Weights of a small transformer language model.
Architecture: no biases in attention or MLP, untied embeddings, attention and MLP in parallel.
Training: a variant of SOAP for these matrices, 660M tokens, 2518 steps.
Each number is 200 + 20 x the weight over the matrix's rms, rounded and kept within 0 to 999. Layers, rows and columns count from 0.

# layer 2 MLP down, 320x1920, rms 0.073, rows 122-162, columns 1680-1759
194,211,213,157,192,184,184,188,194,249,178,191,196,192,199,195,197,204,217,185,179,176,193,176,215,182,174,156,212,186,169,222,186,200,190,205,226,226,167,176,179,200,214,175,169,167,208,221,177,229,183,211,225,205,183,180,186,181,184,172,193,201,227,174,182,211,217,207,219,206,199,262,172,172,186,232,198,211,193,182
205,197,229,222,184,223,194,205,230,202,181,204,200,197,195,221,193,202,169,191,210,220,181,259,190,194,198,204,189,213,179,234,191,170,222,198,220,168,215,177,183,223,184,200,206,221,194,164,187,229,205,217,204,176,219,194,205,193,179,184,163,216,202,246,216,219,230,198,210,156,194,198,176,203,172,199,189,212,190,199
208,174,205,188,199,194,178,182,198,199,176,220,185,176,209,188,194,174,201,206,223,222,201,179,175,201,216,205,217,206,209,220,210,220,175,168,231,218,214,178,190,164,165,232,175,203,211,206,190,195,211,239,191,243,175,215,198,200,188,181,221,210,201,205,218,195,177,217,179,206,199,203,169,170,230,204,216,201,177,203
177,161,160,195,214,187,216,222,194,195,196,199,180,195,199,205,200,160,183,186,186,179,227,200,227,190,183,203,216,164,219,149,205,167,200,190,188,176,186,195,179,165,200,188,176,232,228,169,171,219,190,167,192,201,136,213,169,176,210,199,191,183,201,196,188,162,188,149,205,207,199,215,191,201,242,182,209,201,192,220
221,189,210,232,200,174,200,170,191,221,187,199,193,184,186,206,213,185,209,193,161,230,200,210,217,192,210,234,244,227,191,214,197,178,221,224,179,157,215,188,187,186,205,211,212,249,195,203,174,231,188,199,177,226,162,170,208,193,199,241,186,190,222,221,170,195,201,201,189,232,202,227,182,202,186,213,185,217,233,229
141,185,211,175,184,154,213,225,178,200,188,183,209,187,230,197,203,195,164,199,227,234,212,170,198,175,178,231,195,210,249,188,200,213,201,224,184,181,225,195,177,202,216,171,182,190,214,213,195,238,183,205,189,219,217,190,207,188,152,184,152,209,228,177,164,219,211,217,200,207,181,212,235,207,227,218,169,196,206,217
192,191,179,178,187,218,214,242,197,216,211,227,185,194,192,198,196,198,193,190,189,240,226,203,211,171,222,223,187,237,234,237,219,174,153,200,174,198,175,200,216,165,203,173,193,178,210,202,178,231,208,227,187,220,210,210,220,166,203,234,213,205,178,174,240,199,194,179,188,203,186,209,175,178,226,194,201,173,215,203
209,190,207,216,200,211,214,179,201,138,191,188,145,208,190,201,156,219,200,199,178,227,211,206,210,247,141,201,192,171,206,213,209,247,213,204,219,198,184,205,192,173,233,205,160,213,195,197,177,198,182,192,225,252,190,238,232,188,221,182,222,218,166,158,208,223,229,184,214,218,208,221,213,211,219,194,168,228,198,193
188,223,212,205,212,186,197,230,219,232,221,210,205,174,208,180,193,191,197,205,219,216,187,210,183,209,224,190,199,177,161,177,180,166,209,184,200,181,217,195,236,209,247,191,203,229,223,232,187,222,180,235,237,184,209,222,183,238,180,187,190,201,173,188,156,211,181,213,176,229,198,186,188,193,208,222,181,177,186,220
222,176,211,212,221,179,173,182,204,211,193,207,176,194,211,227,184,191,167,191,194,209,188,215,206,222,180,200,179,195,198,207,198,223,173,216,176,185,199,183,193,198,219,207,168,163,220,204,211,213,162,194,212,190,171,189,192,237,199,181,185,163,203,202,213,184,182,203,172,169,181,181,201,215,198,179,200,225,178,206
237,226,211,176,212,197,215,189,161,203,217,185,184,182,212,156,223,201,209,215,189,210,204,200,218,197,199,215,174,165,231,210,198,212,214,230,180,188,192,204,186,226,225,204,228,226,219,205,179,237,225,218,218,191,178,212,214,222,198,174,191,201,213,249,179,178,186,204,195,248,185,202,230,173,164,171,282,223,175,211
178,213,224,207,196,189,170,172,198,179,174,219,231,207,179,206,177,178,196,183,191,196,209,178,182,202,172,160,165,212,239,210,200,216,238,192,166,189,196,212,175,176,214,192,193,202,194,174,192,198,204,219,208,190,209,184,213,199,198,240,222,210,205,197,161,225,152,191,198,183,207,208,216,171,178,232,235,205,197,239
217,188,226,191,201,187,204,211,216,198,170,190,215,193,199,212,212,221,197,223,183,195,209,199,203,205,221,189,193,183,221,188,236,179,212,187,208,197,182,199,217,212,167,213,204,199,212,202,168,189,216,198,149,201,220,169,172,219,184,253,191,222,191,219,206,153,196,195,222,197,156,217,183,226,223,188,198,180,208,207
241,168,211,206,207,206,236,217,210,188,224,232,228,235,217,180,196,213,221,184,163,242,178,201,187,203,200,197,227,189,199,203,220,189,190,222,183,179,199,199,190,190,202,219,217,211,167,221,213,184,190,199,197,201,202,216,192,179,222,218,214,192,166,172,204,175,179,238,186,197,210,210,209,199,182,207,225,211,170,204
161,186,207,207,186,195,220,188,189,207,206,226,183,204,200,215,211,205,202,228,185,226,179,235,210,242,220,242,212,244,224,216,215,202,192,209,215,205,166,191,156,212,193,197,205,229,167,220,169,185,206,212,189,197,200,163,204,202,187,182,193,153,219,194,183,188,196,212,198,184,193,198,237,220,176,235,210,233,209,171
149,204,193,169,179,173,177,202,190,177,221,210,194,180,193,196,240,180,180,225,205,184,218,206,220,211,204,190,197,189,244,169,199,193,203,225,214,200,207,238,212,180,193,261,181,216,224,192,218,195,161,204,217,187,184,149,239,155,193,216,202,203,221,175,180,193,189,194,182,192,203,211,213,205,222,206,173,222,195,176
207,179,164,210,175,205,239,192,186,189,222,210,199,174,206,160,221,189,239,218,181,213,218,180,203,211,195,200,242,186,203,189,200,226,202,192,211,210,235,206,227,185,221,217,213,184,206,176,182,195,166,222,205,240,189,169,214,182,194,164,172,195,229,193,202,198,194,190,186,222,198,170,235,190,190,217,237,240,224,190
210,213,210,186,187,188,182,204,184,206,196,189,191,167,207,186,187,199,158,229,208,191,222,188,198,136,203,195,181,202,217,200,185,239,188,171,201,238,170,221,188,195,197,212,171,202,221,218,258,203,191,218,231,176,217,225,235,186,210,181,240,198,247,232,202,200,204,183,182,196,182,254,216,186,195,216,214,211,223,163
177,183,197,197,173,244,192,188,171,184,181,204,200,182,175,197,216,205,188,194,188,177,177,234,211,185,199,203,239,206,191,189,171,211,176,214,221,198,220,204,184,206,217,170,221,201,198,177,190,190,207,187,253,175,183,199,211,199,242,228,181,212,206,209,221,195,223,166,194,198,176,225,214,200,225,222,219,231,212,214
216,210,222,181,220,172,183,224,222,219,215,218,194,196,180,193,203,198,174,216,194,216,206,222,173,187,182,200,217,198,232,205,204,210,216,212,201,238,189,190,188,202,182,175,190,195,190,192,204,182,218,237,222,196,195,174,216,209,222,217,197,215,220,194,227,187,211,186,225,198,173,224,224,190,181,183,220,184,169,251
224,203,205,193,187,227,218,177,197,193,189,214,187,186,188,169,194,184,228,205,192,231,197,184,138,198,227,224,191,195,201,189,189,216,193,218,212,185,177,205,205,235,208,211,200,172,163,194,191,208,233,202,229,221,180,213,182,209,167,266,224,226,218,197,190,181,205,184,210,200,181,215,216,212,167,166,209,149,154,207
228,194,182,194,181,202,182,200,213,194,214,180,174,166,191,206,182,187,205,241,204,190,179,218,223,181,170,191,191,202,194,204,199,202,187,206,182,203,198,179,174,199,217,178,238,197,254,208,202,236,191,225,160,206,174,191,193,205,182,223,224,208,209,193,208,203,197,192,187,160,215,136,153,191,222,213,204,185,182,165
235,192,184,179,173,179,197,170,199,215,232,204,180,217,201,157,214,211,208,223,205,212,187,223,197,210,217,200,248,260,253,209,200,233,200,181,185,209,190,232,168,191,225,190,245,222,243,184,219,200,159,214,185,229,209,210,205,187,181,224,211,188,183,184,231,225,215,193,189,168,217,210,194,196,230,196,174,210,213,216
194,203,188,236,220,214,185,230,192,199,172,194,190,193,225,166,232,168,196,209,197,186,177,219,196,205,222,181,162,217,178,237,203,183,223,211,180,223,199,204,205,195,251,204,192,192,200,197,198,224,183,188,195,192,195,197,208,181,185,196,209,199,199,219,210,203,193,228,236,237,207,195,159,216,192,202,180,203,193,181
180,221,212,222,223,208,192,211,210,222,215,204,210,190,164,175,245,201,233,204,172,182,172,175,204,204,200,210,229,207,165,166,193,172,197,180,163,205,212,205,209,211,213,177,191,198,159,224,160,202,195,210,187,221,191,210,203,177,211,216,176,215,187,211,179,176,223,173,190,227,223,246,219,223,228,202,220,218,190,225
156,199,203,169,207,183,183,189,222,202,198,186,211,229,184,228,214,218,163,213,208,207,225,183,199,211,177,214,192,199,190,209,209,162,184,212,199,202,188,194,211,187,189,175,205,221,224,220,167,191,213,183,214,200,195,189,235,177,209,216,215,201,192,164,170,196,158,168,187,197,190,223,218,168,187,192,191,194,220,251
259,136,159,221,197,229,181,218,235,187,254,212,241,190,164,221,174,180,202,188,205,200,171,209,192,228,236,192,177,224,155,220,156,208,191,199,183,175,224,212,215,218,208,201,200,201,217,183,193,194,210,229,170,196,210,219,205,187,253,205,232,225,182,193,225,199,187,156,215,192,213,224,194,217,173,235,209,204,206,217
199,233,191,198,187,237,201,204,214,161,197,193,210,183,202,170,169,205,207,208,193,205,211,220,226,226,212,232,208,187,192,212,226,201,216,200,217,201,205,215,197,207,170,185,215,207,217,171,244,240,185,163,198,217,183,187,216,193,210,192,183,203,203,213,150,199,214,200,203,214,197,174,200,250,208,184,184,223,194,206
187,185,234,210,181,193,193,179,237,212,228,222,210,164,226,186,207,205,158,183,213,210,226,175,226,192,194,187,172,236,189,184,208,187,202,200,210,203,191,194,215,213,201,193,228,207,181,191,228,206,171,199,212,236,163,143,211,190,237,220,240,185,197,211,203,214,218,205,187,196,219,224,225,229,211,176,198,224,192,216
161,169,174,198,187,186,196,217,183,161,175,230,223,224,205,191,204,200,201,200,210,179,229,182,209,211,205,218,197,193,165,203,210,174,222,192,182,197,212,201,214,226,191,182,203,192,179,218,179,216,196,225,191,232,226,256,240,207,220,189,174,182,214,194,197,206,204,205,220,194,205,211,227,178,210,201,228,221,192,179
181,189,232,238,178,213,194,235,200,213,214,186,198,196,184,193,238,210,183,154,172,172,229,233,230,252,176,216,185,204,187,234,198,202,208,228,170,211,220,226,208,175,204,219,228,199,248,195,174,192,192,204,224,196,174,187,231,220,224,185,203,213,160,201,207,197,198,191,224,207,194,160,250,198,217,206,195,196,191,184
187,203,183,183,208,202,195,229,217,222,185,171,229,228,230,183,191,202,166,205,209,200,206,220,192,217,215,179,181,168,184,210,192,188,169,205,199,209,185,200,206,202,195,194,207,214,182,162,199,226,190,202,227,228,211,195,214,171,213,200,186,194,201,202,209,193,203,210,206,177,183,215,212,226,193,162,188,217,206,216
208,150,224,202,222,223,193,201,184,169,212,214,178,198,179,185,226,217,189,173,198,219,206,212,181,179,199,241,210,216,236,203,176,229,225,184,223,199,226,206,187,185,190,213,172,230,148,219,163,220,202,164,193,177,220,197,176,207,213,215,238,239,207,240,241,237,211,236,214,205,202,215,220,226,229,206,222,181,201,205
182,204,253,228,217,184,171,189,210,221,218,203,196,192,184,209,186,216,205,211,203,190,200,228,212,206,186,202,179,203,198,166,205,200,197,216,219,225,176,189,181,199,216,218,199,189,194,210,181,229,183,208,182,230,204,227,195,201,175,200,209,169,190,161,170,211,184,203,224,225,202,236,206,220,225,195,207,171,157,208
244,179,203,173,187,198,232,206,207,165,193,200,221,206,176,200,199,207,175,206,200,193,216,195,188,179,226,234,214,181,204,213,191,191,182,217,200,157,236,212,202,201,208,198,180,196,213,180,229,227,179,208,203,172,205,237,213,214,199,187,229,203,165,188,211,222,214,182,209,198,211,231,198,205,185,232,193,202,207,185
169,198,182,162,201,224,191,196,197,193,181,201,179,165,185,170,209,201,215,251,233,176,226,207,226,215,184,227,214,206,173,208,188,204,202,216,199,168,203,225,171,199,206,199,186,195,183,199,216,195,254,210,256,206,172,258,203,198,200,217,208,190,207,210,201,226,224,195,203,168,212,202,205,193,176,200,188,159,189,225
216,210,240,174,224,179,213,189,198,207,206,187,202,192,197,210,226,170,204,162,196,209,189,213,211,203,218,177,198,185,266,201,191,219,177,205,214,196,203,203,184,180,182,170,179,206,222,194,162,155,189,187,206,212,202,236,216,219,238,162,214,196,170,191,210,181,217,212,181,217,220,241,208,228,231,182,175,210,198,192
148,169,191,196,177,189,208,193,213,235,207,168,207,193,217,209,195,209,222,226,182,192,204,206,182,218,199,247,198,195,173,203,180,160,205,205,175,194,188,185,173,179,232,189,197,189,194,205,190,224,202,220,201,208,169,184,196,198,232,230,233,184,171,202,150,193,217,215,179,221,221,165,213,204,246,202,193,183,180,186
185,201,215,223,181,219,209,246,230,181,233,200,199,193,194,227,193,220,229,180,239,207,229,236,172,196,238,207,228,219,206,213,224,230,205,208,227,180,223,204,227,220,188,252,208,214,213,204,219,239,175,229,224,171,196,209,186,225,165,206,195,207,224,220,218,206,200,216,201,212,200,184,198,207,220,195,192,225,206,195
183,224,235,189,207,202,205,217,221,231,211,223,198,191,197,199,224,219,198,186,191,183,208,237,221,169,200,215,188,220,199,174,169,180,227,221,186,196,231,186,191,197,157,239,233,195,190,217,191,194,213,202,190,182,172,224,172,179,211,188,159,209,192,203,237,190,213,218,188,193,158,233,188,170,181,189,221,189,198,221
190,185,210,228,182,186,212,146,210,222,187,220,202,184,172,214,232,207,169,211,189,197,191,212,185,200,179,173,162,207,225,185,214,196,203,195,208,239,203,212,193,184,200,225,203,184,169,224,238,183,237,220,221,210,176,200,226,188,215,167,199,203,156,161,183,202,203,170,202,177,197,214,206,181,191,215,147,192,178,216